config = dict(
    n_layer=8,
    d_model=192,
    n_head=2,
    n_kv_head=1,
    head_dim=96,
    d_mlp=768,
    vocab_size=4096,
    activation='swiglu',
    norm='rmsnorm',
    norm_place='pre',
    norm_eps=1e-05,
    positions='rope',
    rope_base=10000.0,
    rope_fraction=1.0,
    qk_norm=False,
    attn_scale=0.102,
    bias='qkv',
    tie_embeddings=True,
    parallel_block=False,
    init='orth',
    init_std_qkv=0.0375,
    init_std_o=0.00937,
    init_std_up=0.0375,
    init_std_down=0.00468,
    optimizer='adam_variant',
    lr=0.00147,
    beta1=0.9,
    beta2=0.95,
    weight_decay=0.16,
    lr_head=0.00699,
    grad_clip=0.5,
    warmup_steps=295,
    schedule='wsd',
    decay_fraction=0.506,
    decay_shape='linear',
    final_lr_fraction=0.0,
    batch_tokens=32768,
    seq_len=1024,
    doc_mask=False,
    train_tokens=154300000,
    steps=4709,
    dataset='wikipedia_en',
)
Each number is 128 + 24 x the weight over the matrix's rms, rounded and kept within 0 to 255. Layers, rows and columns count from 0.

# layer 4 MLP down, 192x768, rms 0.0582, rows 150-185, columns 0-191
[[ 82 131 169 126 154 135 111 114 147 115 159 123 130  92 114 154 147 102 113 135 126 147 137 152 139 147 133 136 129 135 149 135 183 115  96 104 117  94 116 109 130 101 124  75  77  81 183 105 136 133 130 117 115 138 137 135 133 127 131 126 150 126 139 180 127 154 113 114 116  87 128  92  93 116 128 117 133 109 167 142 119 138 119 140 106 157  99  85 124  94 156 125 143 119 124 163 100 166 127  98 145 127 138 111 110 132  73 112 126 138 160 117 125 127 122 123 130 142 105 165 137 114 162 123 126 132 125 144 131 120 144 152 131 136 114 116 139 150 121  84 163 141 142 144 125 142 131 161 159 148 140 137 114 145 140 160 130 126 129 149 160 122 151 177 131 133 128 104 141 117 172 147 101 100 112 152 124 110 121 137 148 117  73 158 138 105 158 110 127 129 107 117]
 [110 140 118 151 132 106 135 102 123 122 115 184 151 132 140 128  88 146 167 143 140 137 125  82 162 153 137  94 109 164 123 103 103 173 115 120 142 198 149 136 136 143 118 121 133 125 154 107 127 131 137 121  85 104  91 163 129 107 116 133 135 133 150 122 134 139 140 107 160 149 119 137 155 114  84 148 111 141 103  87 105 149 110 144 113 173  91 110 123 141 182 120 106 128 173 150 171 118 132 123 116  99 133 123 123 115 101  87 108 147 116 153 128 135 139 137 162  90 144 130 120 141 140 148 180 158 124 108 146 102 140 141 143 121 162 173 109 150 130  97  79 142  77 144 135  94 131 106 106 156 121  72 152 140  96 123 136 138 169 106 110  93  94 134 147 155 171 112  97 164 162 145 155 138 116 136 151 155 161 131 158 101  87 133  82 141 113  98 119 101 109 128]
 [145 114 136 159 128 150 175 149 127 113 108 139 160 137 106 124 148  83 129 124 113 138 124  86 130 144 130 106  96 130 132 116 149 122 160 150 158 156 115 188 144 143  59 114 121 158 105 163 116 102 138 109 129 167 106 108 134 110 155 110 117 194 155 104 102 126 112 119 142 154 137 159 160 110  83 113 141  89 100 123 100 107 142 138 133 136 139 105 149 104 148 136 124 142 108  85  67 170  82 119 189 184 121 138  78 171 116 108 126 145  93 119  86 105 114 119 129 125 106 130 130 120 106 175 130 157 140 101 129 131 128 155 145 114 147 146 122 146 155  98  98 112 125 111 118 131 146  99 180 119 143  88 104 120 151 152 112 149 157  82  84 148 133 142 104 168 150 136 115  74  74 144 159 154 135 137 123 117 150  69 133 149  97  68  97 134 105 164 178 112 133 131]
 [131 127 107 158 138 106 137 134 157 104 138  91 152 117 100 117 106  97 135 128  99 126  98 129 154 102 133 159 128 119 128 118 149 114 158 134 112 153 114 133 120 159 131 147 113 102 108 143  91  94 114 138 120 116 144 153 159 134 129 122 148 174  97 139 134 129 108  99 155 120 106 118 129 121 132 107 122 133 119 147  93 142 131 136 142 154 114 126 137 120 156 133 146 142 107 117 106 109 157 192  74 184 128 166 110 111 105 127 100 122 106 150  90  95 118 139 129 110 105  87 137 154 143 114  98 141 125  76 160 149 154 105 158 135 131 168 124 143 164 104 105 124  94 122 156 138 150 131 128 119 118 103 136 103 135 110 151 109 177 125 149 141 103 108  93 127  83 126 118 179 139 115 166  78 103 137 106 183 144 136 171 133 138 137 159 144 112 171 148  77 140  91]
 [128 164 148 132 125 138 139 131 137  88  90 128  99 122 151 126 132 103 123 107  82 154 134 136 145  88 151 167 173 103 122 143 105 136  91 154 155 110 139  74 102 146 146 111 101 132 135 147 133 127 143 104 127 113 164 140 125 166 136 121 132 126 154 164 117 155 143 115 121 111  91 115 124 165 128 130 107 117 158 139  96 114 156 135 138 151 103  73 152 119 119 128 118 106 128 127  83 123 129  95 132 136  78 156 110 123 136 119 144  94 159 140 150 102 156 140 127  93 147 186 114 107 135 140 149  77 109 100 108 149 128 157 127 111 141 118 129 159 103 152  96 128 137 159 139 155 136 148 126 139 152 103 100 121 125 130 161 129 142 117 114 148 143 155 143 180 108 121 132 123 136 109 116 120  96 157  90 132 128 133 198 166 113  86 147 137 151 145 118 129  85 135]
 [ 74 112 151 193 130 119 111 131  94 134 160 107 129 149 132 109 128 120 123  98 146 140  63 115 171 170 104 115 108 107 142 115 117 124 114 186 153 135 108 159 100 131 130 171 177 154 179 117 132 146 135 122 110 110 112 123 115  85 129 119 132 128 106 106 144 136  77 102 111 164 110 132 112 147 177 101 155 155 166 136 168 133 127 142 164 148 104 131 133 145 138 108 120 128  93 130 107 137 131  85 107 122 115 109 145 216 123 130 117 159 144 133 104 104 123 140 136 152 119  94 153 123 158 160 116 153 155 113 155 128 119 129 153  87 119 161  75 114 156 121 111 124  84 127  87 143 171 130 114 116 129 180 138 141 142 150 143 133 133 145 149 127 137 136 129 122 116 114 146 150 136 140 131 145 131  98 139 148 109 156 118 118 136 112  46 133 130 148 146 111 142 141]
 [ 69 165 160 156 122 121 113  79 134 122 168 132 146 196 113  98 114 152 114 173 121  96 181 159 158 107 127 147 113 143  62 133 120 154 124 118 127 101 111 176 132 120 133 169  77 145 132 107  96 133  88 111 103 105 124 119 120  92 140 137  95 112 110 142 125 129 161 127 148 113 156  89 138 126 150 157  85 114 119 129 104 118  97 126 108 149 140 138 139 133 159 140 101 156 123 153 147 146 120 117 135 116 114 145 141 125  82 159  99 130 101 173 172 108 140 156 120 118 103 124 111 120 137  71 115 138 115 148 111 144 143 126 133 120  91  75 120 158 155 132 137 130 137 101 146 135 144  81 124 132 142 126 149 121 123 169 157 151 136 144 146 118 116 133 168  89 149  92 107  79 129 129  79 113 128 165 124 138 145  94 111 130 135 146 125 102 158 149 102 139 140 122]
 [160 130  97 145 135 126 155  96 117 140 152 163 150 201 116  95 126 155 107  73 113 153 152 110 145 146  99 142 126 108 154 135  96 155  81  95  94 107 132 145 140 173 124 122 106 151 176 121  87  89 159 163 143 138 152 120 126 148 112 132 115 147  92 100 132 125 124 148 124 163 145 135 115 152 111 122  94 173 124 143 144 120 177 136 132 131 114 124 135  96 141 131 114 124 140 113 100 111 168 142 162 105 136 143 104 124 157 139 137 167 138 164  37 140 171 120 123 129 139 122 102 139 108 122 129 173 111 119 128 147 116 108 165 100 142 111 115 112 110 158  77 107  95 151 156 160 112 155 101 131 110 120 150 139 104  82 134 136 120 138 110 124 126 138 115 114 152 146 112 123  78 139 156 141  80 139 124 163 138 165 134 152 136 156 119 107 164  84 194 116 143 174]
 [ 79  65 121 103 123  99 148 135 115 145  95 105  99 102 125 153 121 142 112 108 119 128 125 118 119 107 146  99 106 198 137 125 144 112 132 117 139 120 140 175 121 144 128 151 116 124 115 164 146 120 117 130 137 147 126 124 125 127 149 122 112 147  92 129 132 132 184 159 140 150 103 114 104 162 110 146  99 145 175 164 136 143 115 156 120 140 101 137 141 138 142 118 126 137 125 167 139 128 109 117 129 116 163 123 117 151 134 135 139 140  97 115 155 146 125 103 143 151 159 152 120 111 115  79 146 165 122  96 105 123 135 140 118 137  98 135  89 109 106 134 126 121 132 137 113 117 123  92 151 145 159 116 127 145 144 153 132  78  86 116  96 125 141  95 142 149 145 112  78 130 130 145 114 115 142  81 136 132 129 135 106 121 155 122 160 100 157 133 111 163  82  67]
 [126 136  94 156 144 144 107 111 144 193 146 155 123 100  99  89 145  91 129 171 137 168 170 150 134 131 147 104 187 124 169 141 207 140 130 125 109 174 122 114 124 105 140 112 130 108 164 127 152 145 153  80 121 168 122 173 119 150 154  65  87 158 116 129  75 125 120 111 114 100  83 146 118  72 141 150 142 147 136 100 104 126 137 102 123  77  88 116 132 139 155  92 108 161 118 136 123 152 155 125 149 166 158 135 131 124 113 119  93 102 102 128 143 131 144 130 129 147 125 103 120  98 101 149 111 108  78 100  92 128 159 170 120 101 143 142 113 132 135 113 126 145 148 109 108 180 134 154 108 170  88  80 111 104 126  97 114 126 140 121 141 137 148 134 117 149 152 107 126 120 149 131 139 111 141 134  84 100 158  92 105 154 124 131 154 125 153  99 115 170 149 133]
 [115 118 106 145 148 132 168 150 146 155 123 108 106  91 163 175 142 144  92 118 103 126 129 129 141  91 134 144 124 160 155 128 140 109 137 109 112 152 126 135 106 149 132 117 143 130 121 161 135 131 123 109 108 125 116 117 125 154 124 132 109 154 127 116 119 136 121 125 145 105 131 101  88 122  74 139 115 138 113 173 153 100 102 144 178 138 190 132 107 115 147 147 109 129 168 138 131 115 115 174 137 117 145 177 155 105 131 142 155 139  80 103 133 145 160  81 141 140 109 121 116 144 117 127 128 118 174 156 123 135 114 143 100 130 174 143 113 138 124 165  97 145 152 117 129 112 106  93 200 145 133 142 137 139 136 127 135 110 113 112 115 132 174 108 143 117 131 135  96 114 115 145 129 157 145 142 146 141 168 136 147 131 136  87 147 137 129  86 189 132  97 113]
 [132 158  89 124 128 133 186 142 142 106 140 151  99 121 113 151 133 124 134 104 113  56 165 110  76 108 157 161 134 126 100  98 118  96 115 139 124 143 110 130 109 136 119 128 145 140 129 126 185 146 113 141 134 117 116 130 115 130 139 101  85 106 151 152 157 162  86 152 132 114 136 119 144 148 133 160  61  94 126 138 148 129 137 130 150 134 148 128  80 141 122 162 131 125 119 123 106 118 119 115 141 138 135 168  97 115 114  54 102 163 148 173 136 129 110 101 141 146 120 148 133 115 142 139 132 160 133 101 141 131 116 124  89 156 145 121 145 151  72 101 123 125 129 101 138 138 130 163 160 128 164 177 137 125 135 114 112 145 207 102 131 125 124 114 158 149 163 127 144 123 144 107 106 111  91 131 123 105 158 171 118 106 122 116 144 127 147 132 170 126 115 114]
 [100 121 115 122 164 103 107 137 117 122 120 136 122 130 121 122  88 153 160  98 125 108  99  97 130 144 125 145  58 143 110 152 145 112  87 115 141 127  80  98 108 169  90 172 111 149 172 111 143 124 130 150 147 139 165  87 137 111 104  98 116 141  82 128 118 128 116  99 122 106 150 141 122 137  87 147 117 149 145 150 138 133 119 138 141 110 160 147 135  95 145 126 139 128 131 121 120 163  78 132 122 155 110 152 143 115 134 148 123 133 138 139 134 118 147  89 184 132 110 125 139 116 119 136 156 126 123  88 117 115 139 140 128 128 128 138 158 150 122 126 114 104 170 119 142 124 149 151 155 130 153 118 112 117 103 120 116  83 117 121 112 129 123 100 144 139 118 158 139 180 117 100 129 119 158  96 161 156 107 125 107 139 131 143  95 162 162  94 140  90 115 151]
 [157 112 146 104 182 131 120 131 150 153 144 127 158 138 110  91 122 117  93 137 153 154  97 111 150  77 139 138 165 163  95 124 110 140 142 138 131 104 139 117 131 181 166 103 100 121 128  83 142  80 118 116  94 128 125 138 159 144 127 131 162  83 147 148  97 126 148 138 110  93 113 125 131  79 134 145 118 132  71 108 101 114 110 157 107 136 138  90 140 140 124 122 171 151  68 146 158 140 147 132 150 146 141 145 127 162 132 117  81 159 123 176 123 152 116 152 115 109 139 141  99  85 149 128  98 175 137 120 152  91 124 142 113 140 111  96 105 146 129 123  85 151 116 125 168 136 148  89 153 149 127  87 134 155 121 131 158 127 131 159 110 177 126 112 140 160 101  96 118 133 128 155 176  86 112 177 136 107 125 122 147 126 122 102 163 124 153  90 153 118 138 139]
 [ 79 157  97 116  80 157 120 134 116 139 130 180 119 124  78 141 160 128 116 123 133 123 142 121 108  87 124 152 124 166 113 122 169 119 173 130  98 143 111 144 166 122 144 135  91  72 126 125 112 170 106 117 177 144 112 130 148 140 138 105 126 160 116  92 130 124 141 185 153 113  97 101 146 160 129 126 124 114 138 143 145 145 147 169 127 149 118 114 105 122  89 125 117  96 137 110  84 171 121  70 118 152  98 143 111 102 131 162 138 141  74 121 121 126 123 123 163 133  62 135 107 126  99 121 153 146 136  83  67 166 100 147 139  72 163 143 165 175 112 145 137 123 100 131 144  94 131 149 135 157 155 126 132 152 124  98  50 168 135 138 120 136 111 133 150 135 177 143 163 132 132 101  86 145 111 172 174 125 132 127  95 149 115 126 155 148 106 120 137 100 104 102]
 [160  96 133 119 128 126 134 100 150  93 124 162 161 130 135 132  98 111 110 153 151 147 134 187 160 157 122 110 139 118 109 112 145 156 122  84 120 130 108 161 111 108 135 137  65 124 163  94 126  89 125 135 169 154 131 142 132 105 111  88 144 202 140 162 124 142  97 125 107 134 159 173 103 137  98 110 167  95 132 170 131  99 125 117 155 113 143 164 108 137 173  85 135 137  83 162 125 156 125 118 110 123 167 105 206 109 108  88  91 111 162  89 157 114 133 150  86 154 105 105 142 111 142 103 156  94 139 119 152 112 123 183 161 109 139 148 121 135 118 111 108 118 128 107 108 151 177 148 129 132  86 112 110 127 165 115 118 126 115 153 131 143 158 120 131 115 149 137 111 107 103 137 112 117 152 101 123 132 122 148  96 151 134 139 112 102 139  94 101  93 143 151]
 [ 96 142 128 104 110 129 130 119 143 130 130 155 141  99 166 140 126 129 163 150 122  97 153  81 110 138 143 101  40 125 127  91 137  96 177 117 134 131 146 195 111 112 156 132 152 154 107 160 147 142 171 140 111 161 127 164 142 122 149 153 131 156 152 130 112 144 169 119  96 128 130 113 155 151  99 165 136  83  98 122 122 159 108 146 147 107 124 118 142 131 111 142 137 135 105 118 134 152  97  96 125 123 110 114 139 139 171  92 153 116 150 113 135 149 108 120 141 139  87  95 134 166 113 166 121 134 119  70 103 104 117  69 113 180 184 152 147 138 167 100 125 137  86 159 103 150 156 129 112 142 121  90 162 167 145  94  91 113 156 110 130  92 144 114 115 110 167 113 131 137 119 120 107 170 170 114 155 154 140 178 101 123 104 132 101 105  94 131 118 128 159 106]
 [140 152 107 113 111 155 100 130  88 151 125 142 136 133 152 151 110 175 114 154 116 113 110 169 127 110 136  82 137 107 114  95 125 167 185 139 134 106  92 116 138 108 163 129 100  84 100 155 150 118 107 154 165  95 111 150 145 122 174 134 166 113 166 150 107 106 125 119  63 126 165  61 144 143 126 117 127  83 144 136 112 175  82  92 116 133 153 124 122 130 148  97  77 112 126 134 130 141 112 116 117 127 100  92 121 136 156  95 143 108 105 164 138 129 150 118 150 167 152  99 147 107  92  95 126 132 110 109  82 175 116 112 148 119 106 141 130 124 141 149 113 173 133 162 120 207 140  76 131 139 149 137 148  87 112 129 103 114  92 123  98 109 156 107 118 149 168 103 144 126 102 131 130  64 132 168 136 124 134 147 103 131  84 112 134 139 110 116 108 124  81 125]
 [ 96 101 144 165 107 134  76 105 108 131 140 130 134 135 119 147 115 163 112 164 120 111 168  98 146 122 147 117 116  85 131 135 139 125 175 102 111 139 118 116 152 108 180 153 151 114  88 132 143 123 127 152 200 142 152 112 117 143 124 108 122 129  82 117 128 101 117 103 141 143 106 106 153 126 107 145 136  98  87  93 143 182  96 113  64  75 111 135 106 127 108  99 140 118 146 161 124 138 101 137 135 156  95 127  79 111  87 133 137 137 120 122 105 143 123 163 131 150 131 128 114 103 119 138 123 159 111 152 139 141 114 143 102 177 137 117 115 103 125 104 166 145 106 125 100 183 119 137  78 104 149 131  95 157 121 131 121 122 146  99  81  98 140 120  92  66 130 132 140 108 112 147 119 138 126 112 111 129 105 145 135 126 130 142 229 154 130 108  97 131 119 123]
 [154 131 147 125 143 130 136 111 152 122 149 141 153 118 137 128 108 125 101 117 139 119 145  99 123 101 123 121 105 151  93 117 139 130 126 121 180  94 152 156 151 168  98 130 114 185 138 120 124 102 115 122 104  97 130 126 122 144 103  73 106 145 135 145 112 117 106 110 137 129 154  86 114 163 129 153 111 116 106 114 172  98 136 165 143  95 135 112 158 122  95 128 156 121 134 132 132 125 141 120 156 100 137 112  83 149 106 134 115 131 135 160 120 127 106 109 149 119 156 114  57 175 133 149  97  86 155 159 120 153 150 138 182 117 167 164 154 161 138 128 131 105  89  95 128  72 144 137 159 149  98 125 160 138 134 134 134 148 157  80 135 148 155 132 148 128 121 118 163  98 125 141 163 146 177  85 138 149 142 108 158 100 142 128 122 145 106 135 119 135 179 188]
 [153 118 112 153 118 114 144  92 114 138 125 149 110 150  83 159 162 174 148 137 124 124 126 118 137 130 124 121  99 111 113 123 138  90 137 118 112 148 110 144 132 107 131 158 134 181 131 144 124  93 134 159 154 110  81 112 139 105 116 117 130 137 128 125 148 114 125 147 144 168 208 170 130  77  70 103 126 174 128 140  95 136 144 147 136 121 162 184  96 134 108 125 127  98 101 107  97 123 129 146  95 131  99 152 105 141  86 155 118 108 174 120  80 142 201 125 135 135 118 129 150 123 106 113 109 116 161 128 128 197 112 145  94 126  78 126 111 121 131 159 185 127 131 127 106 148 130 115  98  99 113 137 110 147 123 128 126  92 141 119 106 139 138 178 154 141 144 103  96 110 122 141 118 162 137 127 104 116 124 144 137 129 122 116 151 125 120 138 147 127 124 100]
 [108 126 105 109 106 127 153 134  90 142 118 151 137  78 137 151 132 113 139 129 118 118 121 132 120 141 126 136 113 116  51 117 124 132 104  99 128 139 153 121 118 168 166 130 178 147 126 164  91  99 173  84 121 128 137 140 141 173 194 137 134 146 133  87 120 134 175 135 118 140 146 108  96 142 144 166 141 110 134 130 148 104  96  78 126 137 129 126 117 144 116 139 135 134 120 132 157 117 145 130  95 167 159 156 176 107 177 154 163 158 104 174 148 117 118 126 162 127 152 111  94 135  95  64 142 142 122 116 101  80 125  82 125 147 116 139  94 120 164 135  77 128  82 106 128 130 109 109 142 130 168 168  99 151 118  91 104 152  96 152 160 161 132 135 140 120 115 137 146 107  98 130  93 118 107 125  89 154 111 178 112  89 124 110 107  99 122 120 183 143  82 115]
 [135 151 109 126 146 116 123 115  62 147 153  83 125 138 116 123 176 171 114 136 100 142 146 128 139 106 114 135 131 107 122 125  97 140  94 141 128 151 117 126 133 178 142 133 146  86 132  99 163 134 121 145 120 139  94  97  92 128 119 132 144 109 121 123 116 141 152  94 124 137  98 168 101 148 145 119 117 137  83 154 116 163 139 108  81 139 112 145 139 129 139 165 162 123 137 124 128 148 124 133 126 113 132 107  96 140 140 119 121  92 140 117 137 103 153 130 132 125 139 126 112  96 133 124  93 146 119 151 141 110 106 155 158  93 140 138 125 114 149 139 128 142 157 135 149 167  65 143 131 129 144 112 147 133 123 112 135 141 110 141  93 134 150 134 134 134 154 161 105 162 138 114 183 149 113 126 107  88 144  86 132 144 134  88 135 118 139 127 124 124 154 131]
 [116  99 108 112 175 127 119 134  99 163 106 106 121 133 129 123 118 121 113 135 136 126  91 146 129  95 138 100 113 157 122 144 123 154 138 126 142 162 128 128 126 105 142 119 161 148 160 110 121  81 139  93 121 121 142 159 121  96 146 135 127 105 171  87 120 138  99  82 120  92 136  95 112 109 156 161 136  98  82 150 174 101  73 123 136 144  95 149 120 149 134 134 119 126 147 139 123 102 107 107 123 110 123 108 140 107 107 109 114 129  98 163 121 125 136 141  91 174  91 141 121 132 137  88 127 127 129 138 137 105 128 137 139 134 129 157 123 130 140 119 131 157 168  88 143 160 142 138 100  84 153 116 105 151 100 100 111 118 118 143 127  98 156 129 153  80 148 139 164 120 130 126 121  82  89 123  99 174 193  82 192 163 137  92 123 121 117 105 144  95 132 129]
 [ 94 152 156 150 130 116 160 135 125 165 123 150 137 142 140 140 122 168 147 104 158 186  97 107 139 139 120 133 110 164 122 157 159 132 127  83 161 148  82 137  87 125 165 127 128 167 157 136 137 103 158 143 131 176  87 158 102 141 117 111  93  81 186  96 122 101 108 115 126 129 102 149 133 112 106 112 140 118 141 118 113 160 103 102 113 111 117 142 111 109 116 123 129 121 164 120 164 104 128 130 139 134 117  88 127 144 121 166 126 146 107 156 131 180 107 121 107 132 116 140 156 117 121 149 103 115 108 129 163 119 153 121 108 123  93 107 110 102 127 135 124 106 116 107 138 145 123 121 111 103 140  94 126 134 135 117 106 120 186 146 146 110 157 123  99  92 127 170 131 173  97  94 130  91 155 113 138 124 103 121 129 143 109 108 147 137 173 150  98 173 155 168]
 [112 103 106 118 112 155 137 108 129 120 151 110 154 163 101 119 139 142 100 142 142 148 136 109 150 123 124 137 147 146 131 120 125 116 141 126 158 140 109 163 130 147 111 137 141  93 119 139 153 154 127 129 104 120 153 113  92 125 131  98 146 112 118 146 111 121 124 136 154 131 147 127 118 159 138 123 146 144 128 134 142 143 119  89 102 128 142 119 105  97 105 138 129 123 134 159 148 113 166 144 103 107 120 141 135 127 106 100 109 108 133 129 108 124 119 144 113 132 139 118  84 141 117 136 149 135 129  98  99 131 179 126 134 148 131 121 140 133 128 107 132 118  98  92 161 157 130 158 112 121  73  99 146 153 144 149 143 101 160 130 138  99 173  90 140 152 146 137 130 148 144 125 136 116 113 167 146 113  84 157 110 189 128  83 124 158 142 169  81 120 110 143]
 [105  88 129 190 151 112 149 123  99 164 115 122 121 123 173 165 142  89 145 162 150 130  72  84 143 123 122 145 105 151 165 120 108 147 115 130 140 157 183 132 120 164  87 142  91  89 138 127  95  90 135  91 158 137 120 121 145 136 165 121 100 115 149 127 128 128  99 113 144 103 154 146 108 120 137 141 119 172  65 138 177 141  98 120 133 100 127 142  95 106 150  97 125 148 120 102 102 129 117 174 121 117  98 118 143  97 136 140 114 161 115 115 117 114 148 129 132 112 136 152 151 104 129 142 151 125 130 136 141 126 147 124  99 149 137 127 117 136 124 123  86 131 182 143 122 164 150 153 150 139 106 109 149 174 180  94 136 143 109 151  99 172 129 121 157 148 150  84 147 111 118 101 162 124 115 116 109 143 123 139 118 136 118 151 122 153 113 140 107  79 111 113]
 [164 120 135 171 111 155 135 133  85 116 157 119 156 143 112 116 152  96 114 119 106 139 111 135 176  82 105 175 128 129 107 150 153 103 124 140 121 152 115 116 171 149 137 125 148  89 159  95 103  99 163  85 108 155 148 119 141 130  99 139 135 137 133 110 132 117 116 127 110  96 119 155 136 180 118 141 114 148  67 132 115  97 123  95 135  93 120 108 119  92 132 158 126 107 123 118 183 106  99 151 110 105 142 156 140 148 116 117 136 136  98  98 126 138 128 147 114 135  79 104 145 128  89 113  93 108 129 107  91 142 122 149 119 132  85  97 126 130 123 102 104 131 117 144 118 165 116 143 178 133 134 100 122 130 118 107 159 118 147 105 133 131  95 139  96 102 132 113 114 107 149 107 123  92 126 115 136 128 112 130 115 110 166 154 145 124  94 161 161 145 135 115]
 [151 154 132 152 141 160 124 125 133 134 160 105 179 148 148 122 139 114 153 118 133 107 164 129 118 122 115 124 133 155 105 110 128 184  49 134 109 155 119 135  93 140  83 170 147 146 139 123 132 108 134 117  92 123 160 110 122 102 130 120 107 133 115 124 165 122 138 132 163 117 128 123 139  53 106  98 134 145 113 111 153 127  99  73 186 159 149 130 127 149 136 153 141 118 130  87 115 117 101 132  83 110 122 136 114  98 149 101 130 122 116 111 129 104 130 163 143 122 110 120 158 121 144 133 125 112 119 120 130 154 125 118 121 106  97 131 163 146 105 117 110 123 129 130 147 129 130  92 157 134 104 126 151 102 117 113 155  82 134 141 122 141  76 122 164 133 121 149 138 105 131 132  54 145  82 134 136 147 144 105  73 147 135 120  85  67 141 142 167 176  93 133]
 [139 155 119 134 147 153 168 120 116 118 124  91 139 117 127 123 139  89 110 137 133 132 155 125 135 117 141 154 142 110 100 160 121 108 162 155 159 123  81 152 109 114 135 153 117 151 121 163 186 141 143  98 137 112 148  87 140 130 161 120 133 140 165 144 147 143 128 119 147 133 105 105 155 101 131  79  97 154 139 130 105 147 119 131 120  91 140 124 124 167 123 122 139  63 120 115  77 122 139 143 143 138 128 129 117 139  80  95 114 148 137 112 111 118 167 128 145 157 126 128 151 141 142 152 143 153 143 134 122 127 115 147 131  93 191 122 151 141 119 102 131  98 171 138 127 132 129 150 149 131 119 145 140  99 116 111 110 106 151 140 137  94 149 110 113 144 138  80 179 122 134 125  81 156 128 103 119 131  63 106  89 130 135 142  58 140 128 141 141 141 131 123]
 [153 183 161 125 147 152 119 107 122 135 143  91  84 131 158 160  93 159 127 126 128 135 150  83 110 160  81 127 104 134  96 143 107 136 100 142 129 118 113 144 138 150 136 119  94 138 108 127 148 164 134 163 101 113 152 146 150 105 137 155 131 138 123 142 116 125 134 135 134 128 123 109 115 126 113 105 127 146 150 127 140 128  73 125  96 136 104 130 109 104  55  78 164 134 139 158 135 159  94 155 115  88 126 125 163 142 167 138 142 138 136 116 128  78 152  89 129 139 101 131 120 119  93 156 129 122 116 142 139 167 140  90 116 111 122 146 130 134 150 127 142 120 119 100 110 127 146 152 106 125  73 126 130 120 105 118 118 122 121 119 142 152 111 130 150 151 157 113 109 105 156 109 120 156 115 137 124 145 107 125 123  94 133 171 111 104 124 122 155 163 138 114]
 [ 96  95 165 154 126 170 151 115 112  69 107 126 133 103 161  45 143 141 163 140 136 112 101 110 125 149 172 146 128 123 105 102  70 112  97 104 129 130 120 135 135 133 117 144 127 108 104 127 117  78 106 147 126  98 173  51 140 134 127 137  95 108 126 114 150 135 109 102 161 115  94 152 162 114 153  83 115  82 111 146 135 118 115 141 101 172 134 141 102 107 129  94 182  84  87 121 113 142 128 127  97 144 129 111 127 107 156 121 144 130 111 131 134 131 152 151 142 119 124  86 152 139 134 126 124 106 119 117 153  84 136  94 141 139 107 109 145 138 123 102 108 112 135 126 163 185 127 140 133 104 131 119 115 155 129  73 122 146 139 128  95 141 146 137 112 118 141 104  91 118  90 116 102 135 130 125 116 118 110 100 138 132 165  82 155 142 103 151 143 143  93 133]
 [131 135 130 100 103 145  99 107 124 111 103 128 101 140 135 129 156 140  77  99 156 137 133 195  77 118 126  93 137 117 165  88 168 148 132 124  96 125 135 139 144  94 113 168 122 108 138 107 104 147 116 155 117 137 103 171 124 119  91 146 120 100 138 124 135 126 140 116 123 125 171  90 119 116 118 125 138 138 115 153  67 116 135 154 108 137 142  99 154 117 160  91 128 148 108 160 161 157 143 136 103 145 104 139 126 175 171 120 155  86 130 131 141 133 122 115 153 132 129 129 115 102 130  85 115 106  82 104 115 156 103 100  96 159 103 136  87 151 135 133 126 137  66 113  93 145 138  90 111 117 117 131 107 150 126 163 139 123 123 137 168 163 137 113 153 128 134 143 167 157 158 127 119 142 105 137 185 133  95 106 161 129 137 151 107 154 118 117  96 114 148  96]
 [130 117 103 160 142 114 143 116 146 131 105 135 122 175 148 211 100 144 174  77 144  85 123 114 165 123 126 107 134 129 116 100  85 166 114 105 152 124 115 161 113 139 141  90 112 142 123 124 163 131 119 162 152 121 133 146 137 116 137 155 127 139 132  98 141 147 114  90 127 124 132 124 130 138 129 104 128 119 116  99 187 135  90 104 186 133 137  99 156 153 113 133 133 132  91 139 112 130 104 152 141 135 105 142 144 124 131 129 114 115 141 118 123 119 126 133  89 129 150 128 126  91 109 132 105 151  93 131 118 104 160 145 131 115 125 133 135 129 134 121 112 111 123 104  94 160 130 171 142 131 168 101 165 154 129 129 117 179 138 116 107 138 141 158 122 109 129 129 127 113 134 112 118 111 134 114 138  94 184 136 108 133 109 132 114 127 154 122 115 110 131 141]
 [ 86 114 147 135 109 109 106 158 149 150 156  99 133 114 109 105 131 140  94 133 130  90 124 119 119 133 153 134  84 104  96 118 134 121 157 111 128 152 139 142 174 136 117  93 104 124 116  72 138 122 142 174 186  95 121 142 125 115 118 134 102 128 178 139 124 129 111 110 188 143 132 121 161 132 127  88  91 125 159 168 127 110 155 164 115 148 166 145 124 138 146 138 145 118 132 160 113 138  96 169 102 159 142 134 111 109 149 156 100 104  98  94 153 128  95 135 151 128 143  94 129 159 118 137 167 113 200 122 134 169 146 124 115 125 147 129  89 147 145 136 148 131 156 132 109  83 108 145 120 101  82 144 128 112 145 183 188 142 148 102 108 123 136 124 167 127 113 124 108 137 129 122 144 160 126 130 132 139 186  96  95 108 139 142 120 193 103 159  95  92 112 118]
 [125 111 119 113  66 137 118 131 157 166 135 144 145 149 103 139 129 138 113 141 119 124  92 110 113 182 119 126 136 141 129 178 138 168 100 119 142 104  98 116 150 115 110 172 119 147 159  96 156 159 113 123  99 111 122 127 131 148 118 132 105  81 140 115 137 127 162 128 123 176 116 117 157 177 164 137  89  93 112  95 143 130  96 128 153  73 101 108 137 107 117 168 117  94 123  60 134 116 165 145 143 105  96 133 164 140 113 126 122 100 125 104 130 140 129 149 124 119 161 120 136 176 148 178 127 106 123  78 113 142 166 119  79 149 121 133 143  72  82 145 135 133 138 160 144 152 123 154 133 146 147 104 131 154 132 147 149 134 124 168 120 118 127 119  78 122 178 113 104 140  98 127 120 143 139 125 111 112 151 129  92  79 101 143 132 167 128 144 137 137 151 153]]